{
  "hidden_size": 128,
  "head_dim": 64,
  "intermediate_size": 448,
  "norm": "layernorm",
  "positions": "learned",
  "bias": "none",
  "init_std_up": 0.0274,
  "decay_shape": "linear",
  "max_seq_len": 256
}
Each number is 128 + 32 x the weight over the matrix's rms, rounded and kept within 0 to 255. Layers, rows and columns count from 0. Numbers have three digits each.

# q: layer 11 attention query, 256x128, rms 0.135, rows 40-63,104-127,168-191,232-255, columns 0-63
# k: layer 11 attention key, 64x128, rms 0.132, rows 40-63, columns 0-63
# v: layer 11 attention value, 64x128, rms 0.178, rows 0-15, columns 0-63
# o: layer 11 attention output (transposed), 256x128, rms 0.318, rows 0-15,64-79,128-143,192-207, columns 0-63
q40:144158113109166101152151068122179118112131087150115112179092150174113129140178066123123137127145113175096090145135115186147118065205183081163115153137186164190098137052095192136094127087129149
q104:112234055111080134106141111101165106142140118114124127103122092122112142118149097064057164129108153140193113109137140140123141110109169155116191161129112125137129082096167121159131074112110112
q168:112135131144144127176167083151161053142109133140082123180131140156148144121122123136143133125116132174119086099079136121171109080184163137125109130087161114164092113071118181147114121134178137
q232:117140107125160107090198100118137183084078073145186109116120159139093175173218111094080164162112123110202104069145113157103095088079164079154185186143137177109043194079145184136095175147141080
k40:117186063141140107145153085151135150089157154159140099145147104114108163098157142135097154146137178119155134187166097151130169118166089095100188160188130140166142149134107138113140140086125120
q41:108132104154171183184154120103037155162084117112137113107137061116134083123140082070128095159143141134174167151070093169116152097153113144097172134154116096170128168079126157130095171139144109
q105:084148109078092188157092077121154183187073114126106073107144089101135126120175128082095191137181107089108193155132161088138111158120178153076119112143163140196102153138111114132129141117107123
q169:115150116188162137172119138084056147128133093131110097110154073133141089122142087111097115125149154110180170145081110131167164126153111159088151139149128115170124187081134146096105115121159136
q233:132153114114111165138075103096083196107119128151076131134157044092130136151123150144163116139135147155071102100079127153153143119140138179125123150139124073165130173140081148111152123138107119
k41:121081143111108147096152105104078189145075064153104079082148049091125137105154154088114121142149111089119128176158122131180150140134145107153152154144110149209116164123115098100152162170165114
q42:144171110151095179125085083162121113125035098159093136136110097136187095095126147183138167124173103078048059205118177123095145153126156193156138116108180125157173153124122117106073136137084114
q106:135102148144204107124146147106097101101143147124163091089098132126141115148183134112166125116108088108082136137124128153138096121129131130159080080126125191130180094164104109125114111143127106
q170:111160134147140168096122126175165094136075142083123135102099127157184088107163136168109101103138110056117069159098171108086152148130133129153127131125143130193159157117104145110092148121082096
q234:086124085138135137098105103115146122086168087112135145125036114149131149150149155098167081081135124098087066088141173164138146159253192152124113086171196133185153102086131138158067173162131148
k42:152134158176177141158152120101101097099135153100138107099099085081112081119141060076148077143077189131095143095119127142175136145087154130152105146185090101115202110174022175140123057179132132
q43:124088078169130109136104147182078137208171064167143128136174117049134175191108179169220156163112124173095130071103124098139118159124196128123100089072185068210125114193127125180157088076145099
q107:098131129126128080145099113159126159133136096112141084192184112076103165121126142143148164114129083120128159118119121078145094106170142143089163119114162141137137078145105134121134076155129124
q171:107109126163151112145102100140099155188170095127154134129156161072106160148113164212192134147111143148134122131084094101139096140151167148108082128096152099195142119150132107174180083098150094
q235:189072078135138169039166098159140119130100102098120101108088150099068160162118165180219149140155129153085125093166110118136097067107128088150102123160122130081116187146166111139107135173136101
k43:094099152154111084146128076135103184167143120164172151161156120062106163158141104143143187065102101195090126109066165087078137058167113118076149121096093119101138085179108152181131080143127150
q44:106142161104084075126161042144176142160145069154145150140102149124130074150108099156164066102112124152137065102192155199086141215134093143142127197121100121115167148188128112079102125080038108
q108:044155102117100103158110093142140170185139180169156123114092177105151127162119090130121137142137119146159164119122081151103163135112138073135160125071081125141134122125173133124120083072133142
q172:145162115122114120117138055125163149173115096125106087128127152114150137086086160148116104123140152108136089118202120171074138151120104087151154168115107124127171183173121101056163141109048103
q236:093132123125154117096172048151128150092152131149128119123169161097132084107108134121137100121146117157159149111131117185175084133114122127203158110120125106104167143136096112129130153112118097
k44:142165080105095093150055067096181146183075088106106058147152155131097104177107094116141105143148178154153122105129126124087129162122140100193132119084098099130144128057143112143111142120088165
q45:126145128110150171161131185157085155138125155154117127096117150061117098138152081132146111127094133127113129137110141117099149097144082076116184134114110069140108146085102165124138134113170120
q109:099102144157135166178188169165148142081088143099129107090156131111108117116127093163103138080107088099085141104133086140104115116085121096136140151127139113178072116126148158117162165134124141
q173:127126123131103127166088227158129172142106201128145132140107162120118071120191105108164111113074119144088134122131153104100171124136113047121133133134119088135087148080100155106155122110144124
q237:089149146011173133129168143177099162102118185125107150185178099122159082111094089115106081129125116098085149106108166103113102127138154144119164209114113096193098119121161120133121106137117080
k45:149070097110148183143137236142126112104045124092142132126160113082119142097091089144130111109099087127047179120119143187089140097171086136188150177127133151141070155140152125094151160135132139
q46:156167136102244154085062068081115167155127103153080148136067095132192192125120148156077157139067165097180142103186144109144045080166160087117123146187155127122162208105119144068078091062176159
q110:139119146144150085151075117126158207097172073124133071154130114169153153145119093114094084118146116099118126083136135072137101130130114113143094148136131175166185154079082145123134146113126124
q174:126145112085180143066078083084152161191161114164109155141093079128177153114087135145093125116113155098172098128176165106119091095142132149113135148195110140124165192101095145089059108086178179
q238:139166118138167154122107085091126195130166043122103142189107106117142176110104180145079088113126097118127172126124137115117106143095125072116100191151074163182215161073116166117066110116150114
k46:119032123089195129087071072154168187080158061111104056193096133167154137091130129177138131142175116135121121096149131113118102140126149136132143178169095134180099146046121132092172122085159159
q47:120121075117183086143143191109118117066119115139123178155159193118153115074111151130104140128129200170157106111151101175145178119129130096076139129134156139138126150115166127130126056168107114
q111:167112128128129096116216144089098112149066100098124111105136114091061169131144125158147075071098196104131137083120052146182131104135129083104085125146171114085109194158126105071121103146103170
q175:121127110113137086135143160105155153121142107106172129114111189154182061095154122145126114100116164123178078138145102158102189129173106109102132131121177158092144152141168127104092123092062099
q239:159160052120198124079131151061134080066129158100091184128095211139138134157084121109095106092131142141072147085154123110135118082133131149125095150134125132177097197129155116148118059180113141
k47:133117098131116120152109165116113095107101146109073114119108143097103163149152139144090051116175159095177137076086066137128144158168162117101114136135153125145140202161139097109087144132113176
q48:120091186129120101159098134103105095111149142169157142145077152102126174172184133127125166053123131125146111138124207135113154162094067200137149124117134058110106096161099068168088095149129076
q112:097102116136109142170111075115184159154152134136118120131092143079096133151152056103129171147098098157113076117154186152123119158132140199112120114123123109102102103169132110180093113137144143
q176:125097156159107111181127144135141104134157167135130154119109158121143228156160115194113169123112114119129119115111138146110134126122111166106151161097175081084120090112144088171149070135146079
q240:179092082149098157240129083142193075108137099135152104089078204091114179079181120102133174158127193152118225084061054142120113157104062201149110168143125069088093102108091028126115078156131119
k48:128057124139119182170106178093171120136133104116129151079090108113116170133179114124121147108127106139100055126153167147113093138146113195115138114120152147094157085103156136127096173158118155
q49:162111086146083129097120124080131126160103039108163188076000133142126146143182118134174057118105205112075165080107129135079181156129104122113123140093146152099082135090141183106158158087177067
q113:152086087110127145158120103118160147149091102138122129097063194147156150182116124151143115148152146176108093143149109116117195138117128110118089138098169165104204135085141121106139115155094092
q177:124113091103093139135147117100119127140096050120170138076052114138137124131163122141188122119103136117096138097094138141089165116154092135104158132101135138096128118123120139115151116107187108
q241:170182036142103125141145166085074116124086166119155202120106105106161082114155104128157150142115129174096150121118162105059151141161078125081130117114131095073203149157183122078092156139147120
k49:152119082103133135177067101111071165127152107087122117112089148109126143141112121134170117136104145149156131149152123145129220127109112108047099139131150148096111123140095135155132139138100110
q50:110089107073155059170118163181139169123154124154167092089119149133138152108165158126104092164158100115075136147060139163118101156055141105068064108121184137149139135108083186094173164170135054
q114:143122058113072107143163082148082121086154142165104125104140163113113112093136050155135126125136149128144083148168157183151098115065145130157125154130155138142180065073070120123091163152121145
q178:120099113094124077136139108118135140134144125182168136086106122072133135100130147166099114135116105124080135165111147178085128143113171159094120149126159151103117113117086183076097143191140094
q242:114083104087137135133143094106086164121130103184078144108098106172101206156159171148126146091131147192071151166059222158097154166129115204132086102119155130180123115076082143071095111166200097
k50:143112088111168092128136126137091171083095152161167164106148166103139159100100131099100115104124132092133103138144148165183098090056151098198130111072164123176159098090088133135127148137146134
q51:185092061096185130185110219096101137102105171099110132128159093070148106112133160107163135185134155162136151231176128085171177133165093137120124117124119143151104118163119078104098137086062146
q115:140131134085122078122101165136148096110191140122135159181097198130111139161119102161099104116134086147156114196157128117098153143107154131162205127129105139108132129087098118131080119123132084
q179:163122074106168120165124164116117127118109166114130140118151124109128129147107156159157130121124126136145106219164149072134122134139159112106130109170138148133175158180116068100063166084111136
q243:130122108171126117145140189131154146167097132117144125088113149090125141164134148080092148118151148106205066169128138112154163157191126136116127090093136084138138121140108077141091148181111155
k51:137170146098112088115114162092082113126123142131177140190091110135145119140159139159107075113120097141088147149091103129108156113155124154157135109124107127118121139190046120115072134130147155
q52:131153099112162141122136125069144113096169131187172109153090183121105103147179136124100195141145168224127107133134115129090113137113152102189140175202150112147110082119076152167130122110130081
q116:127099151144106147097133208107092128099156159137167082107152181173161121110120162155142071136167188173107107140092067147129177116131121129118088127144144131121134104108100115118093148144180129
q180:096137099124145154116143149086125116124110135133132098158129106144109067106174111115118169154150171192129161174124152135111109137139120157126133166109141090147098157150117152130132129112120134
q244:081162099138117136104130147105216094137169110104123070145174213111100129048090084141109058162156177200123133116202106089091026123107072160123131076106145062183147114121125118145098117114190062
k52:086116128149127140110118163115128131134127121135134044114112187069117132123122187131091119148184202142114114149160088116125166093184089158106124144099145156133139040134097148107131137123134096
q53:147186133151098138149165175162150146044075098225062115176100166116191132069167165092105163166142157187059091140182151127104106128065118085112042168111150152103139109105116179113146114156109071
q117:113112135107179163132116131136170120120101136112099111144108115090124107144150130142119119176144126149084103084143159142141132161098057109182099122122111148139150148148101120125127147136115129
q181:137141158154093102122153158134158154090119133207137096178142133094150138096147162118084118161133175142114094149198117124138094126097148122137081149107115173122147133108112157126096141143111129
q245:161102105173165157082084171137101160063146129162086126125121110103137139166136165123116131112113127179065101129182146085164213102214111172142088146147198149183107127079149178009073181104130102
k53:148154116096128142163161153185115138101119126157107088130120145058160060119158168141133107146133146109116089063109123115146110112092066138181113185077165143140146159132110151131068140126166146
q54:074093134115089139104125115128140134106121118120170104062128110142163104139168137202062098145155114108150134169161163116092165103140175051100079170057142108118125163173152079120151080169110191
q118:139128167137131106099156149127142161094120081145108128094081104136119077138137127088084099116116098168159172158177126101129171118158180103062111113094154146116146116149119161159146118084113125
q182:096061123089119141133166160167117149064106092132146144102105131145163122150143152140102118126140133143167147155154125160122146122148183083104075146074110094103148110132182099104170057156177198
q246:072115033160098158108141124157122132115133122155158110101167171145157103106107096194054113099224126131147153152204074109060114032109128156135091197076141134061137136143094093141123117109121156
k54:138136089061093096124155153102104152132112116148107135091078127149163149158138121076098157146136114174223141188155133117098152086119167111156099113048147071116119103157134125120132115126122159
q55:123161140188063120140067048107121105123118110133194174137068121100205155099139153123186079116161167179070094052147099140141091093138120178148125080082142161178043138116105030112114114071170111
q119:178068092175134152073147095132147116117135146141128120154163140131113106119155113134127116125126141114131090153172102089144150058110097142089126100127144120067117133093115149136160151124154124
q183:164141114181108126125112078111114084118153066082177198137097171101206147123104165158161113156131151157093107054125103119106113094099135200117136102112100182120100149158118072099153152097163118
q247:125100144106114130165113113117085085102147122117120169128135143124127089107098135133113136104080157106166139118108177113165104115196145168122149101111088169148094127092071107130103042151171099
k55:128100084133187157128064022171130099124166103099137113151195102152164134125187116152172111152110131156181096121174119123144151080145074119094137122104149126093125157128070130137171186140144114
q56:113121101089161156184096033166117126153149140101134054098205041119108089058053138213095115104133150146181152169155116076105048139144142131161190142080141068084160086169188066117131192109104100
q120:145120106106164156171100103149189118125158125119145111163113139062105142127120143191124182114082136119130107157133123088080122138100159136139091117126121121107124137112127139118166111138162099
q184:134121114064134133165102080205125103185158124102136114108145107102108108096061119166102110103115142145162139120155126084118079145134147150165147150099141089118152067142130112104134169089111100
q248:110100102113149153151139113136113099060093149143167137150177095117169146143098120218114094180128144105182211163096140176064059157140105104135202188077071113122121127126172104089097135138115116
k56:096137115175144127138154077143118098135144147148156140134146184089119165135084139151094169123124144172154148176154140088095066154136123123114116070107136097103119116077166114082107129126179093
q57:104085168123162100142125148185170110172170113135176130087104100106105085117147131137071136101111126126109086131129191085079140116154078074142154139138103067131150118119111146090122170098160144
q121:115134164163153142133148069114153130128118110050098150110113098101108117132140134133169142117079157120126052144158155091084172168117133072170122130146126125126153152149132102124100159122174100
q185:114113120122171107147129135144143084128170147150191109091129104148133108168146124188116149064150119112137039164099157133108114137151098108129117120103145112135167110153093144068137156111172116
q249:091133150118156145150108188105180136153166160144159134144090136199130105161099135099154159058062209128127101098100126153165146112126129111154095127126126096176118080068168093119118148137173148
k57:093150132166123137176186102087143155086104121088130188138081092144120104115071128138115140149107180117131086108121169110078167157123121092171120116142120116110117048127109134128104127125164110
q58:149146130079171152087142156140051158138120195200097100186031122137193159161172101180183107144060185056141168101129143093125108111125147124132133167118094121095158072095152148104110140125132081
q122:138114146090095139105157145091168115122088146160143104129096122141134127106102148116186164054105128137185189183131101172137165085108164117060168117089113134105100136123144145091140165102152081
q186:106134152151174144131160118144096133151126128100079109175109144114211150155171099137163139131106192088141154138150103106078102085119124143097150121133110085056139095107170136131149106113172109
q250:134102113080149114121080159104081168095115210146123127131069133209194121107078087155137124132139158062167123094132143132185123102136095169101142079135122140113063100087149132085101145131130089
k58:132146149134172116111088177109105151110107132175145094154075076125137135136057060120149133072109133146122176148170133087154144131090119091066125152150119134130097129098141191075113161105130124
q59:069147101154095207127145096105125189107139138132131090161127131146145190110179110094139181094095159083153131167134119126156180130158092113132069137127102098162149128129097165129121093147091134
q123:164104075058126178087135132093074085112118158118120195144129114117126146094148149140161135085099108115145077174189094129133124099126130151181146136134119139123184116149162105149130117097131116
q187:104132108136077163125116087085143152130155114197154148167102109140147150133128053131107130070098106081195129147203143127147136159162093093140112175103112105156126099130121168117105113121095148
q251:078106121137043108134139151150114180103097034169172152113165141141084163130159130107159154175087137085108149165130123139115128149123143073130111142099094095160142147207202107108140084077111151
k59:179113088119075139079121132127130137106101105148075211117133093119078149099144169065174108130151114132160120174138129145116124103121118150131071140227083085130131080111153140154138080137119168
q60:156136213136122172128122093088174129107193130133107117140167122206177112126141144127141110128172106111139108195147124149118099152185138182132031181092115129148208150171116076131014120140075097
q124:169062143142078116173125151107149166098091109155114080165124152163102136108138125112145106110174165101160120157103088157127144124131143159139102131138155158167158099082142090166087090154133081
q188:128176167104123181122128116095195136076156134157133121170131158190164137157165086175169150104162087099182122155112131170132072109190121214114048133110150086144172103157125075124052054179090097
q252:142133154126117186132140123131128111178117151092115195163163066168130084142174085119180166127114116086107082103129105160172140147123152138053101154087149148123179137158097137114091156108149100
k60:181120195190132142161116123081180118147108090138088064095097106101100125107143170111194118117171202110186066119116139157145056114108107136153155085157123100159178130094128107180082105172110091
q61:124098147095133167080144137095121093175123139155122108176146093083177126190139077154099109198131145067145041114125155086108158147054195138171146213099089162164139084129179089142080110174118134
q125:076111112113134146133182115100141094158116162113138131117130080134151184128143098153152141119138140145131113053134126163143136122132132107138149129125147152156137135135183126117090062052161169
q189:144123166118093132093119102099086112143124130157091097150104101096167102164142082170097125164123106135154051135133159098111158150098181165162139170149098183131138101131159120137100118189141151
q253:084133143081181124092147101067128091180180149157175138239187103107125170151108181140102103080142118122087098085142168070110190121114178127142077194132121145122146131107182090155112037063107133
k61:090124099116199126074164105042128113169113132141135103149127094087124151118113054158125147154128110146097090024089090077144189144102153112108128142146121210141167141166135121129085085086180152
q62:100099138160118104099107133141133092161124117137088132133111132146111172073170136142124177081140121121119172097084149111097113105073089162185139111102194113127141178135083175123099120196097111
q126:122156111119199088087127156116120067160136110091123175218089110153085121109105146138130083106147111127095177144129136166132093108087152155119232150189137153110117211105116079071135076134085118
q190:092140209141169134083109123176151082163127098152159137122073176101037130123140122166103155104149115109106170127108112128128109097116091167162187109152104124100172168113106133119086131177073098
q254:136135135126198091074095168062136145119101166152114144160184102108109079158123126180120157122172083117189183149073135114114149170045070116153163161100095145108166131135125114105149120101070111
k62:106098177103210179093151090132174115165149139100105130123104161090074115104121146138086124153163154073102184124173154153165132110103126192079192150119124097136143139130110111099140087141087079
q63:076143167172136158161094106163065137120090121154094158169125164100113074110126132192123160121149145157080096187115104147167164123132101092132148194106152130197116070130213170164085142154070115
q127:136145196183108144098127110151084164129115173131053163187185087159145107109136141126070124186113120113140107125134108111133152119156091114174152135091156110140135108118094103141106126152114136
q191:088143148131120152146100121183051146133081085134049152171114097092132101142088173137136137103129120146088138156104116126181177127126120147108131169101169123189107088150141183141104122164100169
q255:115145133192067131182132167094095131087098149115169123150044143120124089067102122172096128068103102146168065181089058158093122112135130108133143148136129110163184104145128130139134101134145152
k63:148163141094099100096149122105161148149124154125109168114132140097107115093203086205074131176124174168097132181143089129124144109167170071159155117082092113124156150154099090133081131161130104
v0:092092114142069142138180110166175143144127135098093094068075165166173127103142075119117157132091133099122127137104125063130181133201126111157098134135116133149120194109069093116096116058132065
o0:108147126112102116167182112117097185105083097123118132119047133117162127059112159159129123130135108127118137116102099155149153138122135140140051167144094179075129075153128097104104160114183120
o64:146152130120222123103068126129126125133142106150142175175159116078071147162143149147136098132150129172100146123151145119141095128085138170099150141098137071120140118160173168137154113166089160
o128:093136124118060100145162175057125179126096085088133092107049142128138114057133151135115081113155108099117150105147142178136176099130128148182053148181108167060154117154092071124126149115133171
o192:160083113096152149152087145085127084148095114105119143143183062141114152181144099092114163138142155128128095124143156127133076133144140072072120118155153131160092114115156185120138134121124100
v1:184147091116109112127134135136134137103132118111072187149112123122154153096166108146073114101152145173164126097154129103110101124134171176145130104123149156120115098120158140075131104135154132
o1:096169127167146140171118116163134129138166056129125118169178066115074180091160080076138120131130121119138092102144120102101168109108128130123155103198175180122131116133087128185159129126156111
o65:125106150108153143101094137117114114132112174163147126081130160138121092149089136190141136170107117102085127134136136144150142124115087103120107137117125125139115149154101098151084178116108138
o129:133147114159097108192149109151088099166124078107118139164162087110096177100140108009115132092113113166127088084138167132112171080096191097135145051185161175146134106166071163203154110130167098
o193:105127132132133138185129165069201159133144097119184085150094116104100111126147182139109106165171181092115175084130102187174089106155123117087100112087135116124157135065137111105150146114089101
v2:171128106156121135097151125196149177095202155187157073103198092149134160112089155128194071147167145156089129099159151097068155120122104109118076121136101074138118099133165135072109144189104148
o2:150146131113111093143122150166139129141141091164173123196203138142162124155103151149155174119113130204107132138119148166061058105071098092150146095107093084133126138139137159173068177148159065
o66:080115122115099149144101125062108091154078160067108159130054137109109146114141094080082155108124120101138144147096093140187110136167149146149156156098156184078125139115125119123146099095131152
o130:150113108144106109171114104149088132138132108159123149198190150126166117153116120186171153138124139170096115172148175157072117098112133093149141095157091084131118125145155183184067162112171072
o194:087138143091155117088179097111167163122105112120103156066156144148091136122128158133157166113101126152165149056123097128195101106113166155130140118148144101112103095159074101193158124083073140
v3:172077077137118112156108078143052156114161142108148127167128200149159126168080122134091157177171089054087178183070131190135121097146111118148149149129118080139168085139144144129061126162141107
o3:107091118135105127175174114066139133117188159164138115115142111157151160130109105136128122139036199115150100094095129153080163130110156112183172123161134153177114145128127145153095149097152146
o67:108180175098162113083130180143187145110095119154128130105096079122081107102172136128126097104138098183146130103179105090132118120140132181115101129149140118102105125142112117115169125093143131
o131:118105148140103115191130110124137084185184150128115112136174112136119139137136112175120114105095200111138083093112147128136161157145146110156180147092158166158069201166115130140122145105112146
o195:083147121153089182155099123129155131107096100134145143116107161115118149085184142138136143089096123120120146137090150158157122150124124090126119095167101117128158099107120096145163128167115127
v4:123146146139127158149150159129130098078148111149091172164150107098089122118168106123121100137131182126128084168130127060089113137118149109116108094148141138121112128109171178131096144119099120
o4:164165125144162132184142130131126157153108152136080106137199136132163132146162056161133165116112173124100113127103101130090074116145077134061129106127150158139052173144157066106112142158118091
o68:135106132090123133115118100118133140138130146103149112089106142113138114121096178129108117130118093130157163100138149176160160107139113146168163204127118101121169120128086126157135122117142129
o132:174131131174085085104110165149150151150108154118115092154141109134203125130184057132165190112136166152059116158088100092075089105103093143047106081150148149136109159159129082101095168148142107
o196:110087124145119144163129144135150131079135097138203148159142135139109133184132151115148166095108087160126166098104144150152129094155178126137151068083141156110041125094125164132118135075155114
v5:085108106187129138139095096107167076127092101174121187154142141057179086135128129120184130096134109184129206124165127163158123143103112135159089138143127156170075105091130151139103110211057223
o5:142141137190180107122108077164139081057079131175136092156090130148159148132066133175107143111139147170158192159142088129145182167170155123165125147174067060177102191149109175089130114149064149
o69:153146122101096123150159166079115204135182127103114102103115134188072129122180153112116109147126146095133075103105150111092112090121108139099143118091098150079153085097131106129133139059189043
o133:121130146185177106124120103098153051094074118191153101220068098127163146117108112188113188061112110163137200183151123111160144155116164138156153117197108066184096189135088201092120101170080153
o197:106127143122092099093112085136147114184171120100120053131141110109115102104120126118136102119140124122097113183128114175137134134128122189096091139110147165097131151163140107180149119110132183
v6:115145146180084110097103149124104080127170109153086118158101099163143100205095170115139139106077110116123146092088091109117120130171148143137125112142143121106167162120050119144134179163154056
o6:104114111067158093117152189123068130144110094130118130184148109111170122127178107151093134104125133124121060115146223104110119123180140090127062151152144131198144119139142069115084111180076149
o70:146107113131130168133128075147163136110129153125137110073141192105147172099170135124124115180158098147125122142138121182162142148111101104100145084094099158111077082150156157115135109086178124
o134:116112117067152115145155214089074121157110137139170151156117082138128121129129100178091092129105161113129090099190192119123114164121132093113074151089146144192188143129163090118059152225087172
o198:097124081121131123182172127145122185169144167126086114179113120090135147143096101103123159135099171137165176084108129085071139081166129141137150169165093069099037106133184110129140131093090127
v7:131117119141107101161147116130113155157163115139176101095123137102149084146165130133124063179149131157147170149112125154164145140107146130108145060157067160090095051115175129030156091121130126
o7:119145077143086096147080205105108182112093093168128108180168082132178113065128166080072178083148100141187113168173143152121161159127102107146168134182190133096036107086095137037162158093120178
o71:142123128093125135100125091155129090124145144102125166141104158130118178142125099144163137100096115111083110118113146109127104130138136114135113151075143094158177193157111137213081154136149125
o135:136087095177093110167071166082107127095088122183094088147132095103186108066140162117101153102130126177169133166159138164079199144170119109182171178098183165134032130076103119051198165111147146
o199:112156128125174103140175092086135115123106159135090117154188118102107128124087087096161170151121131096158093123143179115120152131103104166058137111138134167142182125167124126175113114153122168
v8:186128131122125145148102114111116130115110116088122136080157149128139048109175111200098148135102119124117132142147124089163177164154163143148149126161136080094140104090161165123116118151134162
o8:135142125116167163131079116164151148053144112149134066070176082092148133145147165130093139154173160074104140156116131123155170179123146146137164128144131126185121104094069071170104167139128130
o72:102154136118082091109145147113131123112107123134135146211120166131114156178099116082158121119126108133154124113151110167114059063110118125111091160111107112127143137138124129118164104096135081
o136:124118129134123166104083155165145176137130130168098103042196107083119135110122113134083116122163152128101154141130129109136169187129139156166153105165149103171114104101097095161105131175153158
o200:128125136171136121141136097140116098162178144144186075158114136108090140122122116122123103136116130113167082100151145087121146135144150104064140134123105176170090163137126169065136172140109088
v9:178116134110130119151153120072127153063184140117103145200126102126100153110117127091139130137068087107129127167178081137168125170146093178124106139087131133130084137202097042151128107073096185
o9:065103161157133207127155174098124137116107084097125081150088109154099124163079137100124101155116144123121151089156180110148097063101114197103118137146137195110092138126149156108202158137148141
o73:137135117162145100132101111169111103154103154148143157090142162113175123134148129121114144106158133152128141133072160125087141155139146054140149084112110119106149131092118180122118110175160107
o137:102159157138107158096084163077104120150130113098154073171105157144125110155097145143161100151151121092125158107149163111176131065081074182094109120155133188146106145151139146099178130140111152
o201:141073146130131098140099101156173182132048145136078126155143115122173145101132171162143176147118122128152072140170075178130068056109163084165143162164168149098162076101129137132142158117153114
v10:150129113164143145143063144119128144118182154109097163101147085110110119136132198154099165129130082169091161147098063126136122139132183107104120133173123090167114190121098136120117114097167054
o10:038150133113108137097135128101134141134171201135094107081115121156139095166152066212064100150169173144136054153147119140171154090104145092103132128140148148107136155193075150113167117180155122
o74:147158131133106125128150115142139088151107066144155121147073152112164159108115138090194105124096134118160117112136166125092123135109101151141112112129114144130143069109164103162134135136100160
o138:087117149149095121149138169105115107155192176129099127088108121143137092100129038190067122145168170166150072165171113124117137082123133090098124129100166121101120156180097180133138121206154103
o202:163094132054109137102140111158197133098120153106067123184148187199119083110039114114153169196191131116143209086141119122144136117156067123132195149139133158106191131104091152064194130101139133
v11:127095130089106131122134151166184157087159105130154181111101173093095136111165104119096077110101153161211166139081129074120069151101130122084110162146097148119170209166136158113144150131140110
o11:121131132155128119103126067062131090103116181140132142146165054124144096092119112038117121071143102179109125106109140156156105092141042156092123143133130070091131172193143144113080052124147074
o75:147129147141131146104124138100085091122102124144125103151143134183156162128135161165178153156121134120076115122155107173129174131127138112126134096102155146146133090049092101129127135130135125
o139:086183139133164122146108080086125097114104156124138124127189085106130086108138127052093175098125117136097152109130177092184074132125021166120137118149095103091148166181157124110102111138139092
o203:163125082118092090149164155077172157137121098115116166169136090169086141195138135111138114182153140105136108084146119172108161090143164149165125092113142147096066151123181120135093111116141173
v12:182137112128154121098121128118121149138070213163134127109081136157120076103106076126141113156115172117129144136119101113139069146150143159086130101146102194131182108170123123156139192117132097
o12:093222126110163122167139074121193120110095167154126130112165135169170097104172106123171112163110099097065113142117148084127128098104110086204128122058159164079132144119141147072126181128133145
o76:099092102129061128164157155141123160136128071077133124139126120108094154179111146125081136083134099146156109129106151164116158142115150126147134154162127059145098117135119158098129090147123136
o140:152217109108130103129133084123181094124101172215105203118140166148140138102131078108178147154118051082106102098157171097105130113102138086165092146077128163097101163161152124155125089149166156
o204:102079144094169091122130132105130165233129039143169109197172095118194172173139164136115099108117122217108123089079121112142076126147177085083117130132156136152159083108199103150113162090126137
v13:105137118227121119121153096109115121186147097125147155117146098152154126090163099112101128071153096198137136118072097140207099110141108136131070119071164161126146114116136072032104127144116140
o13:176035164146135113145125106071078092184124101115112181084164110153120163128136155087098156172148101103181184091113162188188139112131153141171079079041162109116111107131135170161110159144143111
o77:146141104049104149144108141173148130060108170124127072169121164108112138164078125125159123136108159126100120165193126107058141143148125113100183169178100124134113141113102157160158102099139127
o141:146074123170128089114176103093095117156107100132123190097198119165078142162141138074092162145140093120147180104087151207190130117081172170151044065036145124140110072172156130163138131125198132
o205:127134099083108156130153161084137126151172145108054110087096159105133127115117164107132094178118124111187087061137148107120093115127070081137108131149187133133207150164120145175156106129138151
v14:199122114132159137074142122130102118110150103124147112174147103078086114168166143108146097069108085081179157169094168154089085141152166122162154109135167119056078100111133153140104134086137085
o14:150166179144123116066174112124118144108178142159123075144102108152085114215117163080136179098129187112100121133115102146061111165121149041068141138172142117102082115140126114117125124135097132
o78:064115113134075115184087126137141137161097135135126153092148131145167171088098136163099112186154127168110142127167107095177151106101105193132082144121071127196175185114107105126141165150127159
o142:147176153121104082084208138072133158066133143197128067150082106112058091209134153072161175072165200066108114126155148177102116130072142038101147179178116133140071092138149105114118100127121131
o206:160144084163120152176108156149119171114124165090132171148111120109164114117159070165134163133062123142159118082097150073155130113173097105134102115117137152139080111148153117106129145146127158
v15:169121097146153144135115131115121107162135109142094163078149035075144114140143139142112134124118142066170153122068106080129118105180124099137158215103134128126151129113120109142167160193105164
o15:096138073119136116150155111203172086083108143099136211133191179085160115162183110156028127158093143133089123102110075141122169104163104124092112145080134137157099095169127114071156160167089155
o79:122122167099120138113143120118120130105123125118161113150105139182119155144103133087166114115122146169107108147198156134129127146122114139126125082147135153104130141140124162143077119099154100
o143:091134096138151113124146151175161117094099121093136220128159205040160154151189091151044115130054151148066123081082128181140172105131137134124117131092164129139139087174078142065154165164095180
o207:112151113152111114132101132078130140129150136079105092100148094100117128082133135152112159139123149132124145180142112089110158128135138179140118127183127108140131146107151080124102100101094104